config = dict(
    num_hidden_layers=12,
    hidden_size=96,
    num_attention_heads=3,
    num_key_value_heads=3,
    head_dim=32,
    intermediate_size=384,
    vocab_size=8192,
    hidden_act='tanh_gelu',
    norm='layernorm',
    norm_place='pre',
    norm_eps=1e-06,
    positions='learned',
    qk_norm=False,
    attn_scale=0.177,
    bias='all',
    tie_word_embeddings=True,
    parallel_block=True,
    init='normal',
    init_std_qkv=0.051,
    init_std_o=0.0104,
    init_std_up=0.051,
    init_std_down=0.0104,
    optimizer='soap_variant',
    learning_rate=0.00619,
    beta1=0.95,
    beta2=0.98,
    weight_decay=0.1,
    lr_head=0.00773,
    max_grad_norm=1.0,
    warmup_steps=200,
    schedule='wsd',
    decay_fraction=1.0,
    decay_shape='linear',
    final_lr_fraction=0.1,
    batch_tokens=[16384, 32768, 65536, 131072],
    max_seq_len=512,
    doc_mask=True,
    z_loss=1e-05,
    train_tokens=127900000,
    max_steps=2307,
    dataset='wikipedia_en',
)
Each number is 128 + 24 x the weight over its row's rms, rounded and kept within 0 to 255. Layers, rows and columns count from 0. Numbers have three digits each. The size before them is the row's rms in percent of the matrix's.

# k: layer 9 attention key, 96x96, rms 0.176, rows 76-95, columns 0-95
# q: layer 9 attention query, 96x96, rms 0.173, rows 77-95, columns 0-95
# v: layer 9 attention value, 96x96, rms 0.173, rows 64-95, columns 0-95
# o: layer 9 attention output (transposed), 96x96, rms 0.152, rows 64-95, columns 0-95
# up: layer 9 MLP up, 384x96, rms 0.174, rows 0-17, columns 0-95
# down: layer 9 MLP down (transposed), 384x96, rms 0.182, rows 0-16, columns 0-95
k76 105:101096162151120108159117135121141145125162109164101143134137120120126106138139111135049145180134094127122151154120124150175115170096125168144112120147185141132131119157124159120167101137106117133163083141178107124126169112141115132102115114133133116128139137102156104098155164129106105108
q77 097:151110120109126148136121119132156162107116161144154123141168158112115129124164099127117110098082103126104118058129112145149121146105108120135062119102133117134134137087178155134174110128138109110136116139149124067138158084115094114097131171136136063132133133133119139141117120113119109107
k77 103:157160110122128147104098147150143136105095179154163104146118098144118133121155122107140111161118123144096100098133106147160114114133104131104096166123118158093132114090150121121155097121118095098162129151182147095130155151143091124104160105134127060160125121119127128119071140130132125159
q78 111:107175118166132102097151091129128110111137134100110152120160099147123107140107126148135054099124114111105132098105150138140127099122134165107106085091123137144103133130125095127205159140105167133127069172139132118122138135170125123131095135123118135149131108084166121121125142139119142110
k78 108:134155164180119146133171109102122116118171163121129158133151145137124131166102150137177094099089129150145144124123150125136143141135134182078110138107126119148129120136137112140153161122089171129093129178119126118125123131146122150147136100086166122174120118080136082161134099144131104128
q79 099:136149123166143144153150129147100155175127099159124122128145149135125158079098132156152138144122100165173159150125122140120129134104120130141123111120101123101138089119106075139101108121094082139125124119176116100139123126183143091116120141136128132135149158145094132139132211166153113127
k79 096:125135100172134179166124144184119124161119132094104125125108097143104124123107118145121127121099141143141140094109130177110133097154125080107137100132135137128128133100129109123134110135098148159130134121138111141173097117139132092100108133081080138171159151107190127144138156178125133088
q80 126:158104082089100128104127104177105137106085087128140137121130146149096085125103142137134108135143147114125118139055126142072108103142167117136068103153141155108113132121143120187159140146102120124112086147106098147109148125137109138107139106119147124134103096111143123106155116141124114130
k80 117:076162147105121145056143135119081099119128082093123109097128121161124165130134127124157129145126121142156134086124133131133130079105116113139133138145149122122106132073113115100106138117118115126087137101144088159126159106168129146157144100127139117137118117102095129152179139103179130152
q81 115:156120131109129134147129113161186154133097129113143077110146150188112115117090133152112142129167095122114166097078164160100173152135147125162157114132110145127130153148152147100179112166136121092130134120114142095151140121074129137122136130128140114108139118112143142153147129152163121168
k81 109:125144091110132100110122091171137157146127171134096094140137104179121163114152110099126136122093117098109128101091151129150126110115110105174151119153082162145096155113173094104119122110109151156089131164123129135159123122090110152141154159148155106145145128116117120122156098106151102161
q82 107:154161141113142125143099091138120090136115169128150189146176130131125151089121183139171141119093174081104150137138147128133125138142086122115143149111143112105169137104114114119135147135085133102095130121146080101128130109136084088141134100151120138118124135147152150153164128123153132095
k82 100:124125142128101143145120133098109150116116153106081156109100127152118120108121127099159162121123132140146124136115069124170162129138122109159095153129157146118199113135111119171153118113094155095069143132169083131120122094108130126155118084115153134111139157145157164091143127138102109122
q83 113:173123122143129129138130138157135135120159118107138108108138125136141164110124101133211100110134143098060122132146103115128147116104127120099130200129133139096133118076131152072140109133126160135123071119102110116142108138136138140103106122097098166086146132152124124155121108137112095122
k83 107:143099134135123122157109112146105149112124096154124135129132167153160137133126136173172125081111119086062141187141107101154128118119116098108091180132166126113099113083104153115140116130150120144099145134120138121143078184133137131081090126120144120103120139091139125141128142149142127127
q84 109:162109132098116123158147082109102164156151180142102136101132149160164100099120130136134112133130139136122145114130134116137145132123149132124130153171170135101130108156110099100071123084139119235108126113149134139131098115131102140151116143147161114095127105145149127147137140116148151129
k84 110:142133138106088139127132149148127145153146150113132156109150164111150122113114106081142134156179117134133102118118166154111146150147148114147115134146141157066151144130119115100129113102101153158153091087115175103156096155147091157120077120100129129063108150124157114151130166118131134126
q85 100:141091091135118148065156128123116128157108105153133161118128143115095138125122092124134140122116160161108134127172143115129145109129115134098108095062126078149131145103142143133133111145142136129080151155071142165144167120146128162122112167127134132126108127148071167157145144158132152116
k85 101:134130088138165204115102133100093093144116115148164151128158136123104140145124137127152148123143151138109117148114165109119124091169126144162109152109149133142080082113104161157141092136074106152109088136144126159123131133158099097152132154127125172132128135156104145144108108125103154114
q86 097:151160078155146158127155105113156114169098106132135109113150092140114139122137125090123139107127103081137147146173145178138105104178125094142125152134151170110111110140130137126061120153157129155157156133148139116193108153112133126162159127157137136129099100117117130106135140130120159125
k86 102:107137126133132115182122139109135135188127153140138060107111097102115115088116111128164138088104108114114113105141188113118055155122151090160114121111168150130138129125109138123144124134129116142113148130125153081103159125132183109145116115161127141141125116154101135126106136127169099128
q87 107:111103101152107133141124147134166100124144142145124146110117158147100118124092124165161144086144155116111125156117148108133126118106152113119140138103137137066138081134170148118110153084130103134138123139110109121140153151111153117086143193163079119154133084117127176123129162104115132177
k87 108:084117090137101153139181127102108093118167157127145123138132145163128104150151101116122153113088182155140135135161121146110118155122088114121102110089163136122126104117098164064150148109150159115104107117133137111169109137126137140111136141166100143134150136097149145110097128104101164155
q88 103:140122109159132114107159134186148123117122117129073173187129140163110129140132096135111127156126085107095097087180157153126135143123142121085122106111148122130119078116116121167143128114134113108109125187101128145107156100155134124135135130140143135117161150151107173107128109107171135125
k88 107:153126159146146154082141111156111182162126152105086136157140087132101117132118124146114133148136094129123137122180142148138164148132112143099122149095126108130137090135099106130163140116145100143107111160128142149113118155166129115197156165154131091122134165099121144149107127146151182104
q89 097:143103138150148142131149140112135131061185127176157102130120109140120124105158132154113152112147156064158148178118104111162129117114091113119149139138166095150129147170122115147114145151098134135119134109146156121079133104147141109143116155134117086111175146132155118095097123100135126141
k89 099:123088164142122172143145130106095096121115134150133122145089126099092123124134158169179122147142167106123145091103119138106169112106160127092119127115146141113124157126183122138079093130148123113134111136142136124130149131103163138071123134151111128109130109144140160106125100067076131149
q90 101:137142100134096133122139146094125122134106098101088096135069126101145157131090150112109100130147117128122153157145134106084118134165125093082139151108126110126134126134107158092158110073129148131139168113113154132104141109144137086124158161124148147136124200153112154130111093139141138081
k90 098:097171126138135130102117125112153135130153098148092092127101161072121129134099120135132152127106108081093119154138135143147153095166108148136181102072100115113096105133094129124109111116139127135089135185111153149118145159167154132085124137112127156099160136142146151118092127113112147117
q91 102:093120080145106128082110174167161129102122136121160160138126101137134146136145129146110124161137082123139143112092131110141099127094123124072136129150132143115151126089154111101163121176151096148129129154112132144138128139114119161097105137140161103121126071112158159136152120148148065142
k91 104:117161120138114157100103131157134118152116098126151137110097142115154165164157160165120108127110142156170129150099171155160132100105117119113120167116129151147121114118086149108092100104158131120085107125118180105144072115092145122107122114180154117139142088125099139162133110128114094132
q92 104:126153110141103141114153175138114132095100135085111099130134132133126132147119111180160128169121116087114169141099138157114118109082155143154101127095134130156105157133131138127079123128141102108147119155129138133103102144118108180110159112149078115108079164145150177121177114125117122145
k92 099:125119089162118133108097073133108142097095142129119117119121138150167126139104118174118098130069130133130173108155141114151140142117121074186119094140139090109104114160115121102100130097138143144137116135122153113091138147158086122120169094126111105135152147147097132122152075115105111136
q93 101:149130135118092144128159109132129100177131123163169136159118094148166117128085110133127133166127123122141147117136106106129119176108090180156146146139102123115092098099145150116133114132116113129103090112131113125133085114123132139137110088092137132070139104157170163133097182100090133123
k93 102:138148133129131127111087162155130181133110129142132128148120114117184088161059102125140143149117115137127152109102148137128118145124095160121097165143176156097142135131121144105133143134143144153128137096141104167145117148099118111089149165097124153104094086122129112109136060121108131095
q94 110:110101128134070130123156134133103131121125096147165121107108139163129154126151140119139145167140100143156165128156128105133136139096116109103120180143119133155119147128100127167125155076136171103161178094104101157122106088136122140093125101153121158178127097151128122104151162106111147096
k94 103:109119116063151125164104163113119125082171090130115145130136092142141107169109154135161161175138104135142140124140171122117079105116117154109138111148109099123162153128089096103098108159137155094169134138137115144098089127159116127115138140170135146132143166129153134110104140134112103135
q95 111:160107117120142128140129117091103122157156123085072138119075107147149112120136090065109108173110157096113081133159155125092141160123163086151126099080130141115148132094160148121135135104124148128165136118141105162124123122134148111131085116156160100109115137134119157127126145106129105120
k95 111:082102135146118139131155097140115197155123158111142139109103142095145133145145117131147160161068115118107129138176151106100132154119084157129165125134132120148124121107178156139089132140109107147136125121155117126126140132132110110157094153149160156105154156113115159142116197151145120106
v64 100:124135144101112118133141113131136157128152107095135121116099116146112080142112135130151109117147138166106160178105110149121142142134121103153153182112145122155178127125121130099114115168113110122134110152177142105116125112127148155156181117173138121135096110080143120117114074124110060089
o64 101:171121115090153171126124147126110153131111150102135126134157176097144158101135117139129123134115158133131105124127166097099152103120150144100113112180086111166103124130122142175131162106117134133147148135148128124106112106142110156098134145050103151129148099176131133165107121137112170094
v65 108:132112103122158135116121108125126125103154145145104123139129119123141088124127121100082153097151145130093123179124123163140123118094170132127169137145151093114138131085107095102094153167051105123147150135135173099147131120121145143154143168131082185147113152095150126124153118143139119140
o65 104:165141137094082157127101114153170134103089093131126127155121142113142121166146119127180131123124104121142131136127145081111098123149085086113100105120111138106113101137174126139163155121168122069139131126120159122143135116126093123137095131112141093127094058097106132128138108120098135103
v66 100:147139159133119094164118155145132113135092102184147117129093137157111097160117108129121135120103100164133119175132153104120111143139160119104139178136151127132122143162118152147138124151149127108110124152114110076128135136146111174152112115125080109115108166155075138114134209115127123138
o66 096:166123099142147142099114096128137164150130127116150127151184116119130152155148139143104119142158108099118129124093112145135194113099097142173149083093118066120133129131103144165155156155169114149131144143102151144148132101158135098126125117145140118170150157117155119140179156122150136142
v67 092:132129133173123148086153111110142147141144112134117133138106074133169086101108149110107134160114078092151131129161082156100118123105102115132127128111147101123107128101118108144137134173143109148111166154051149075128136109151122101119132128096155161102126126166127103104138144142155115124
o67 096:141180131117114117155122101117138112048162152132130145087168145145102160152175117124120097073136134099121120137133145155131144102161105118115147129112134147107120114150136117144108126136132131094119165136137109116158117127105104164134157111087125091101134120120147061125134069127138157132
v68 089:143139127165164173098129137094118103178125114133111146096121114170132166126113132089131122144182089134124140121132108138163144146112129098120092106114123122102114112117128146131113175144147121154138123112108115145127121092123143054135176134109066137104104104150131122119134099144122088167
o68 090:102153171131098090174152158130138131105149137151125106106161140115159136124143130175140100147099152130167079154139177147139114136141119129104154141166100127125144122124112077182098146140107140095152134101157137085120153136121124126148110121173124090165126121106157099146135150121093133139
v69 102:131125148105112137165169157157127121122120142124158136089112150139114113173071132151161135119111136121162121164103118122165149093146154099118137133108096161073112120139154116150105151094097082110125148085154149123111090110109147128118110116113097108115109136117086125148087088111092136112
o69 104:188124103143109130110107138102111123148144134146188118139125140116114114161127119118121146133099094169090087092163134154105136142146133120122094138114094086169152143083135114121134128144125142174167101148074115114123113127099126090089138095150125117164126115149160161142154114098116139111
v70 105:122124129103177157140151119118127143121171159140143136133140129094167122092143141127139131143124136125165120103165094105130125060120092144140092118153126116165111127134109135128080119086101143159162153131155122094109141133083156145127117157163121160150125140100130129163162075179129143112
o70 099:115176124136117109114136135171132103113131086124083139108119128084102089162147149109108118116167099124139136108151158133120110145142186128101136097093123142090126134112119129099159114149148128116117154129133123148154137149054097133107132135075124147094106082152119158093105138124126153148
v71 099:121147121140141108134107116113151134073065159132120154137095110141160158113107165110147113162154129140107106153074101094100142154172134091103149088103137150109147115092149113112138082129121136132141171127117137133144123128101136142146136120154162129102186141113083099140110137130152154127
o71 099:108114130142125162096095121113149129144144118130106145122166090141164123156192102120121094120116071101142146136154126175153116089152117136094144144134137088163118119150119150112125185132108137116132138153136120155086111138168167118115145125158119136125130104139156170116069126134097113149
v72 103:147113082144131132163123134130130158095131131138114103170128112103152124138131193193123123177098160094133129120116135130125141146184109163107122126122132136114111119114170106148125133134139126110096136151133140140145096084160088120091096108125174143120127126125071100122139129159144173143
o72 108:081133119140129109089094107100126090125082119158109127115109144141133118125131098124106098121118116112110140138156101122128105142140138127111080114144106122143170122187136181126135098095136172159074121122121158136117135131117132148160167144106121097138150173135192125153118098141154094119
v73 102:161106103126144155157119144109134111139092165113108148132152106090150105183082226144144124124132104111119127119115126125133162127174120124124129155137126125057089121131133112128125157137124103113117113122142135115121096074110114102122138155173147142117120123130145122130114146142178139118
o73 100:085160138132141093121109122086155106129153107148126091114132135131113134167153074126100142108111126131104141139142131151125065129103137088164116108130098078148157147166136153115138134134122122131141140125122101113120159109108182176149102111102099074149142141137129146161135094100110097140
v74 122:088128120155093141054087138101099133103128151091125127106142128156136082122108138127133135183128090158113158178100133143123127151147120163112117149126106110147107109134125124106120125137161143081115120103146107112196139146134137123125108114171139127158183137142145118091158133129129134126
o74 106:105109153101114142129127103117108139154129146137120096124113167123134112131136129129133127148094171107154094113130133167135144091084157082114162125175137142151094151109136119133150117113126135165082154166083177135080129137169132162119115123134161109118133095164089150119128076130158118145
v75 096:092122091101153113177150094149168121124111151162116149154115172125165141099085116099102133145109120102151137143153142119137141112149121136107163128140119126149129161105131171129177111108135118145120139121166151114094117128137090104126096097136115148143078118089110090117085087095134115106
o75 102:143108136120079138089091143132132106106088085126157123120156084120115107114153147143108149128136126159083142113113170135097116106162169102107074136103156137130115143208151103135165122160104154136148141125118133113125108118145174109113136120150120151117142141129148108149148105165136155122
v76 105:124139139140187115126130111117128078137123117115154138146122106122107126164116105137137120149099121057118143136128135189095104119111115083132147140120142110083117141123074143122120146149156091150093170140151128158138123123128099132106122113125134123118155115126145108183117099130074155184
o76 102:127126144122135143108116139126161157096132140116170150136126126134129130147128128113130145132153167153163108112187136094165135158165110121113130095062124105143131145111162145140110087099080131111138102079106091096100130098122154105175157141133154131159175142153140133100140100107152117130
v77 100:110153118139129152097100117129089141132136127108132146116097108093178108126122177114131116122135160163138126129169136131138117161145113126123096137113141138173122131081150183120092136135108188128191131114111129115130115088119106112124132151140137106114142170101120077123139169179139162120
o77 102:104146151111114122086154130138143116078108146161134147130153117124147116135136139095133104112126103122166148148091108106113121125117172160107179132150094147115154092166146101129133177134103113158116153133146139206151154147133152160099139131132120110122101117179154152125103093104125117158
v78 110:126126135133086142133169142130077162140131119121085138134138131099144158170134141129121140127086143146122135104108106133135156132156124155117105149089107157154124144167113129114155167103135132110070141081128161124103078157094148085110154136119160093126141155155103120107175089136135104139
o78 113:136143142173149134168119120074132110151118132182139141127124135156104106079113148142126120165129140110131094117115113122109143130151159169135095102157124126086135100126123106088095110151155172150119116155113106147091148136167130153131110107154075116136150113126150116171112096067133133118
v79 101:129147145115113135151124096107154088123147092153139127145154091168113103137160096155116102118155103068112117074175128134091112094135137119137119114150135092168129114134094148125157152161134131124141100102121114126086081139136077090162128146122141159125167119139149148136099141133121137103
o79 104:123129116131133088134081150124147150099137119122112144117110114090064145125133154103123163111136132114131164142096099103157156138101091115117144115100150121106176179160116082115101122089123119153149164127125120078120165136133133122099127155109125125071133129105123113069138136095151123135
v80 089:120150094121159129116127146138114109122163149134135083143136120163117113108124115089083118120153157132106161156139119042113121143131114146134123095145158136143113134115099101168120118138115102089123195087154150131141101153128173089131137162136145102097135155125124123159132156157102125152
o80 094:129124146156164106136127135106149163125091150139060184143145105132145094109125167152139084145142111120151153157119129186149126154137160126087129151073128147123115116110164116108124139133068131133128119124111151122115127143119104140130105103090112156142116119113157158122176101143162148133
v81 090:110076111153118123094116080128094126131122172121154133139135120109153096118140125117144122127097090141120149113143098121154129109114107131142160116159149161118139108156112104105126107125100152188153131089127141106126074114138123084151155137119183144130119183162121074123157113159138148139
o81 090:115138152128138161139133117125170122114140149112130097069123077150127104112121119160074160111098106139126137142156099123136146135193142114120176148122129149132138109112151156138162132149135157118080164104117136170153179129114110165080096135113109150109127106143150123137114123081136129130
v82 099:081151116086109089138123106156144115142137117126125093108119152147149103094143101138130141151105106083142116120127104143165100095115154143134098104083133131135118134158111084141126139129144120129112095087125112149158087150151142104139098091114127083136147146149145115169101062115088158118
o82 104:156094138151147142098131199128112122136146157131142163115125101134086130143082157150182139140156151131126113098157184122114170136112117117137131126154123139114148153104142105106144105123116117167114135146113145103105153158116149162141127121180168169128117115094169136092114148148123111158
v83 126:115147115150125152110122165103142125096100108150111155124120154127145132147147102113099143137102149090138132139111111139147154141134119109139112155079131101125154124148132067160139139098153120134122124136094116137176096140148088197110085133159093136185109118116128140159140147110076166144
o83 126:122121116110149095128121088161119143160116147122140089125103086148144093137151104104151114083143108137107107154174157103144146128117121144159135101161126120104096119138126117164114112175133118161124085103155139118086132169115159087161153111147173134137148129113119157149149151176141105093
v84 093:123136132171099139121110126144123125129110118118127114139127130126107148093137160082161142222135157115175131116151127116147157153112129143098120131109141106131131137127118121116134156134109171161133106123118117111162140097126102093137178078113109107102141090149066162162129130139101126166
o84 100:103145103115118127116146133106099125149122131102136128099163095103172122173137167165128066101115169140129104132116125125112097127108102139088134150138169123085183153124102125135117152108100166150095109096132152137104114115131169165127106128135102109151104123106174120099117116124124174108
v85 101:145115161121183132126156118083137127097134106134087106161097142175143122135138130103118134098166124143132179144108179125126159127152110139126123153135114134074179095113136129136087123151121147120132128092139115168119131152114120176157128131056116110149143123169154148101130127121142125128
o85 101:116095152120140148162107135186142132170125176127098106116149125108153142127152105166119100089095138128156144145131134102150163143092147132117110136088088124161112110145128141079100104134154132146125072136161122123168173113164138089118098137159113105110097120089140109129141116116119128117
v86 101:160080171155098101093147148123164135118107137111151084085120106123154099120147111165136120129141120134134101140095104128155157101114098153114146087101122139143122133158094135127101130091114118117152122143120072115102145113112109097106147102144101107133118120092178174151146155108160135101
o86 101:149167100145127154158096089111086106148186127136126132073123118112098112124129100109119115126133179125132136116092119142128145103113136127160147141121127063126161122085113129161136107143103120133143118091135167130159095158114164109129127130091125180138107150149081118126144143142092110117
v87 092:162157125141116123112098127094170167109143108175141153124154140124109122099145112125136142142136141152103137123154150136137141123161110100158134091125120106092170127135145102118153156124105169125149124129115072149133093191121098140147135127116111143141113132146085129110094063157166096161
o87 090:092134143112126147181154119149098149151127097126184122110124174130129122153126093148144146144113084122173097162126100138129114132127131100106134113124161148133096075150154114107107113136164135174122129092125160119105133112138144095116105133139162125082134125122196137136143178136123148125
v88 110:086144122129161123088164146152185096142112149144123111123135112126134140126107088102147087130127117120118161119103085158113124109140100120117098117140122093084163135171130137140155144119143115122127152100101140094161135144142112097113115086142132138105097143142116112115170142138136045167
o88 104:159123153125124127145111138146091120114170133129083095128118136120136088111134107102092129156161164097170105171123156139112119117112136155136135119073163173157127132169150112163118127137134153096124125100115110161080094132094131108148132106164115087159121143115154077114121147135155141114
v89 100:147082148123140094091157147122107116153102126135102135094089119127129121102135156187161136101108152101127079108081131142165101125157130102113137162155104152106139135136172100150145097089118116094173167104119122117128118108163085115155115131139109130129128084135139139142116118099100144136
o89 105:125154108159104142168103106106156128126116132101145094100097089129154147134120116122137156149140141133097146154138143139137118131117078168171155085151096126188123106151114142109137119130147122170143113137113133168123138130063160129106137115129141135167096157172139115095115095167108099133
v90 102:137085113149130180155151129126101095121163108139117150172082085130136124143132113145127133153157134124113129102128134156124136115117141137125125163139128155143133134133111120100108170161139133131153067146088156133171180144111116083142124131088148076129182102163114146145133148152099123142
o90 095:112152085120102097162150153163135130139115121107124111123155152175107150118113144126151122122103154130188151135135097136136110160107118135133127119109087097128151144104110115107092113089122140099146087167126117145113142130147156198091150146136120145117106106087138095112123113114149146064
v91 097:177119137114105100133106130105129096178121137175120102105117136099124133124108113107075113151105115151108129144138133126146099137199133102123122103137158103120119085137157100107109140108126154160142151162137192089097112104138141139108138104148118125133119105087114138146157185128142115157
o91 092:104129152095178116109151099121121088123112142164154103115137132111113117130134118149173135108163130118145142134086144159112116134126095150114064102109144114161168147142141129154181162150102123122103125099126081153135164155144148069179110114125151137142113143164139110122106132150121129110
v92 104:131096111127091118084142130107077175120128171138138126145095137114145129124137103149088131135132108136180139110120114124124127087158143111135177116112152104103152099112086113152130111170083136065121115161136173100140099169141148135140099130106128121135137113097119129138119126117186141133
o92 103:152136121104141173165111120158192109129117098135127113100161131136115116109113148131169120117088108119086126117095108183111143135126110125147106121180122182148099162128152121075183131142159142138142152096104141126138088133142142133156160104110128119083149122138119128119127141089119122129
v93 112:156115156119123118144143093137145139171121150129152107123130189122114147134100116121134127092130070197152143157148134150126103116142099096094148131138105169115152126145129173119176110152110146135113102127120156144138094112100166145114154115119122102129147148164118100131162148116119077165
o93 112:109054143105158124109126124098091111116145114149126128117165110100127130123119137155094145157130134126131090155076132127110126121137136128185092122105096122131080162122132132085130102138119117089129146124121102117123136141144090125122114117165110124135077129161135126130075157068093160135
v94 102:136156105129134107165105107115139166152139148158171100101155152102146146098150128148158113138154170145152119110126170108172147121191140163103155121099114120148110146112159139163131111135115132117132143110117090141134125072162116144134074135131119089149094086107124146143121099142149152128
o94 102:098087135168139177112129138143114090103078110141127069129149136125159128165089113139151139128130128125088147131112104140082106142106176120123119128155126105117156147156099125106117093133112143172141127095165180106142077125072129090137118113130116118115129132135129138087129112123138114137
v95 108:178138139094159107146138105133139144094121116112086098113127168102132144122094103145130122116159176148115136137147123135132123174117154118136130148103105205137130121131101128165120164146132142121095144146120126134135095169132134098091112099122148106169120089153095129178084119110128131090
o95 111:157073109113127134159131142107110145150102119148189153132111154093121132124167143108159132129133112096146137134109146105088136129146132140069109130125070104113117157104118147128095105095107124136159131126157104120105117158142151160145104111175137125097115163100145163092155140165161129152
up0 082:139201093136125150145134126124117104147136156124108152097131130112097131143153087125143173089170133140189113175138131168158152126118112139118084138094111131140137132155091118076136108121126140098103111119117185140131134109132112120133114092131155110120155111097074126105124125129112140152
down0 084:134107148157127177130139139148080158120085123129185106134099125135086125133132134102111131121114173099143164134101103169129131110105162107126156071159135137141104119106083129128134126138128120169127141154128110165121109111074117078070132125137154131133136158164116155112144139153127123131
up1 091:106123133101173129117122121116150133143127103143146130156162112131173132121110131140138152096194134064173139154090107134081111138106168177163080149137144146097130109156128151081134112124142125143123150171099110156127141120122107127101129131127165107080147110139127119104135115103107134132
down1 091:114119091180148116145131099111098141170132158145110113080115171092125123120156147101169129110123116140109154065117116145128132099134134149110125089123146080129112113124119150081133152130139118112153120109102130081125116135132115132110095113188122113117147184138158095137107170136136138152
up2 103:112160157152143128151135095104095152156116130112126150129111137110170162165138122132145176131090123154127147133109097111143116135084074136148135115151116072134151150148159144093152114146151131175113101116150065100090129152116134135148145123125153148135127126126131118135127186138113076154
down2 106:178127137116096154143107156172145130129121109142158151129123121135102118171155146156146109126107127114129118114119113148129154143147178090118121134142117150154150140148123113108153155133107144134113164122125118123112150147143146171083089162140142123147093079121157161063123120117123210140
up3 102:119150092103137125122155178166137123158119106139152203114068133096164139136129126163147120138117116107154130135073092113147142190129110125131139148141140120129119113072087124117128140146147115102135115119136104101173125155149112129135144114131141163140110089099141150119154141126142126171
down3 099:154119153123142132087107113115130122120150140117072095154162131138106160107124151126121079151150143125085085132182122140143138102137152113114123138111111135149126190154117109109159104141173141131141135163112115147064149118126101172139121148138147107149122148130126071098097110132142130094
up4 084:161155125160098183152138108171127134142098169125091133089136160128101131123148084109117146122183151124172136123097120140152128117115100132137085169112172128145140086139107147131136132133103111125109134159129133127104157103120134153146119095152156144145129154138126130076144093149158094088
down4 082:152122119127131089135156109115103145140114149198129129097151112131140096118100155150073102086106121122116109116099091141093082124122145110173095144103169111083134147120161099158115144090127106142127114129094139128150122099131107118129147127158135157123084122103099106126116108149131114178
up5 089:165179092095122141137118126191107126117108111119116153104081125139156146154128078140118101115139120141163149157130070105122166089163096132124116142146114141126155109140152124156138087108092134168099119127118159111140118131178094121149132141079147128121141123100125157116145106131139123159
down5 082:120128133146127125151167175087146112131132138140131123181084144117162136119120139116118175131135132109129086115099142157110139120114156199137175126111118134128108116123130167111069114153170138174169129117130127130149137128112142118078161165121096156134125151106151143116094113126133141090
up6 096:101131163104137138127080145130137124164098125162142157104141102167128149093153108158097142173121145127137151124096123158157137113160096085168112103163159175116121123115140134168127084115150144153126128149147096134143107127159123144136051151123123088113120139137152156127127148162125126132
down6 101:121147129123113103119131088117120097144121125147140131154162126100122140116102138145130133151129095157081134108143110133068134145144179126105161082163130098110169153138107132107096185124119111140158158121151118082087154115146130131140103114142117114078123092138112085083145119138090148116
up7 115:126130157181090124100129157175161115105176124118126138125119131146128099132139115134171123153146154118150189158131110068133115076141121107110169113109121154131175091102116103160189136141136108135144125087112124119108128130110133098101175116144139135145132122124125133125157136126102095128
down7 117:122142121114071142135060143111157124134147078127156152099136138108171110119091124149124144134126133142135098154116131126131123113146121158144189085135091180142180128143134145137151151114134110086166150110125148101105145141108141122135126107124135138133134115195134118174119151134144115162
up8 098:127152174112130121104134169096134119134141124093129116124116125143138100137140149108101096107108182094169093125113144124159126127144080147127125154134118123130128116151092110191144097171153083150144140124150161129118094147069156118125142143114176127098132139169140115113151145153173118131
down8 086:111145076160123141130114124116142120110083082138131134137112165105113154127138098138162109081109076127148111106138111132093118151125115160114125137138151131107098128129131105126114143169151120123119122122103107086132118115213120129167109097135119106125105189080129098109160145142114140153
up9 109:155079155134126127142162161126129147134138161123152075118115101098141154152102095097167149101100144106096163121161124086128113137133102125162122141127142131103103122176135119127148130139133150131122141081139089080130122106157171066143114134176109145124100119105138130106138120108113157153
down9 129:150119108103128112097133174113131145112135119100124134122146097144091129106143103119067148102128119120162146154110121121182128139101140163144138114112096108123123111129153167111136103133133102107119110136161152084109170087161135112142140141127119134154086130146146049077112148147154104101
up10 088:206147120137169130117131158136110090126104115074109104151102108086118112142120171099139126137106152108081142110107122106131070141151116138152103181106131151118094116124122117134143116140124096120111168144122134131108112100171157148140122154115101092072136132128133109141144122117111135153
down10 093:154135105103091077090169058126129113155138128116096140133166104165141136118156101113126088121103110126083090132161109138087136138131084122123107109151131098131127165119136094146116154114123146121111093132084114117142109158131113166177128101140132113136170106114134107125138134091130135106
up11 087:120138096119107129128078105116123135156109115125119134124097139129164109189124138145145119136167111141140163201121116115159111120152119125146147122096175138102156119139134163168122112074131125149155137134149135114102149115076147108130110150082111106184137103173138119097150129131097117136
down11 088:149140115167115122126107148121166160103107103122106129124139103085054149100123126129102181135093091118113136115151137153112132145146105116125127105127116127165081119124148102116193118119154111090122153126122164096117153124143080085148106142145163140124125154109138174122118138152134152107
up12 097:120143153095162132160152089086149124098119131194126127152161118155142104168161137091157147139078108136111104149143118061101128146157089123103103130137133126145088143124109132150157106121145073135148121099137117111111104157140133107111109153110135167152128135125145134144163116144162129135
down12 069:101107127196116119160138186144113162108129105132139202129111136125173137132115121141102127127108145105122138124145104115109124130132172169151164112145126133127115132108130112159065141145117076150150150121151132119168124124099138138065110156153144144123149133134118167150121138138104100130
up13 101:120165126120140109122107118138125147139158097141136129128140069110124136124163126131134095126181109139071104123091132152177092130080154127129106093115174095124099120123163106099146142182148095158108141158121099141084125152129149159166100165120144118121138140132101107115124123109127124153
down13 100:161151137124095110088122077083110094161132135136062133140135115126156187136134124148104115137115114074145114170173154118158093127137131142130108141134103112091159108155098128135160159113127152135169124109088082139131137112154133144141145156134100099138117147126130129139110117093117147139
up14 102:163117119142160182093160162136158115103112096091125154102128119157088124138116156158136130140105122130109130096105103126067112117136143144166112136135130131102151181110100114137158117133143160149144161149140179141123114148096116152148131144100148162105116147113133105112159112111070134093
down14 103:154116161125123130131118152146123106158106141159156106171100095150138134111130107102157122132136112133163186134149156182136120156116123148136172180097114130143158105139132121100105183130090097152130124123124126172118115119140150111071141150123085153132160118124119158119080118101149141112
up15 122:104112083113116142154149114131144128101153140124113149126104115149105124163174141187158120152129129093143152117090166114117157131129123113152115136082156139075143129096114139127107156114150111155151166107151121126144124115102089121186124135101171130119076113153158125166160143125125101103
down15 130:132171117151138150146135133157154157075142118148174117123126106129111126140157139128118136146109115150139137155133081181145137134108138079096102102103107118122118090082112133074136111136106107058101137129111137105125141085158113096163151098158119142135134135123112082138142140118160114116
up16 102:090073142143140124078130136145089115124103153109133132129139161128120124161084124117131172129108105139101127113121170138113105142115109092118127165132158114116112135152121137113115149146126081102112181175157112130158108145109065126154127130159102115104122150090131120151181128135079137122
down16 107:159140178094139139124108087130111135159133165131119154119084135111085137134145170130121111085119148098125124121077129167120131129117131156148174140188132109097140103128117159122185160136135109176118108137136124139146117109137098138105069121075124123143148131124141125136110136164120139159
up17 104:105115160077114139083124104143101156132117089124141146084114142118119110141137123138120154143161158120117147115119133162127162143088133164133079112143139141090121143171101099144162104131124113174120194113117161126133156151136094152126161106130127141119077165141113122133129135071145109128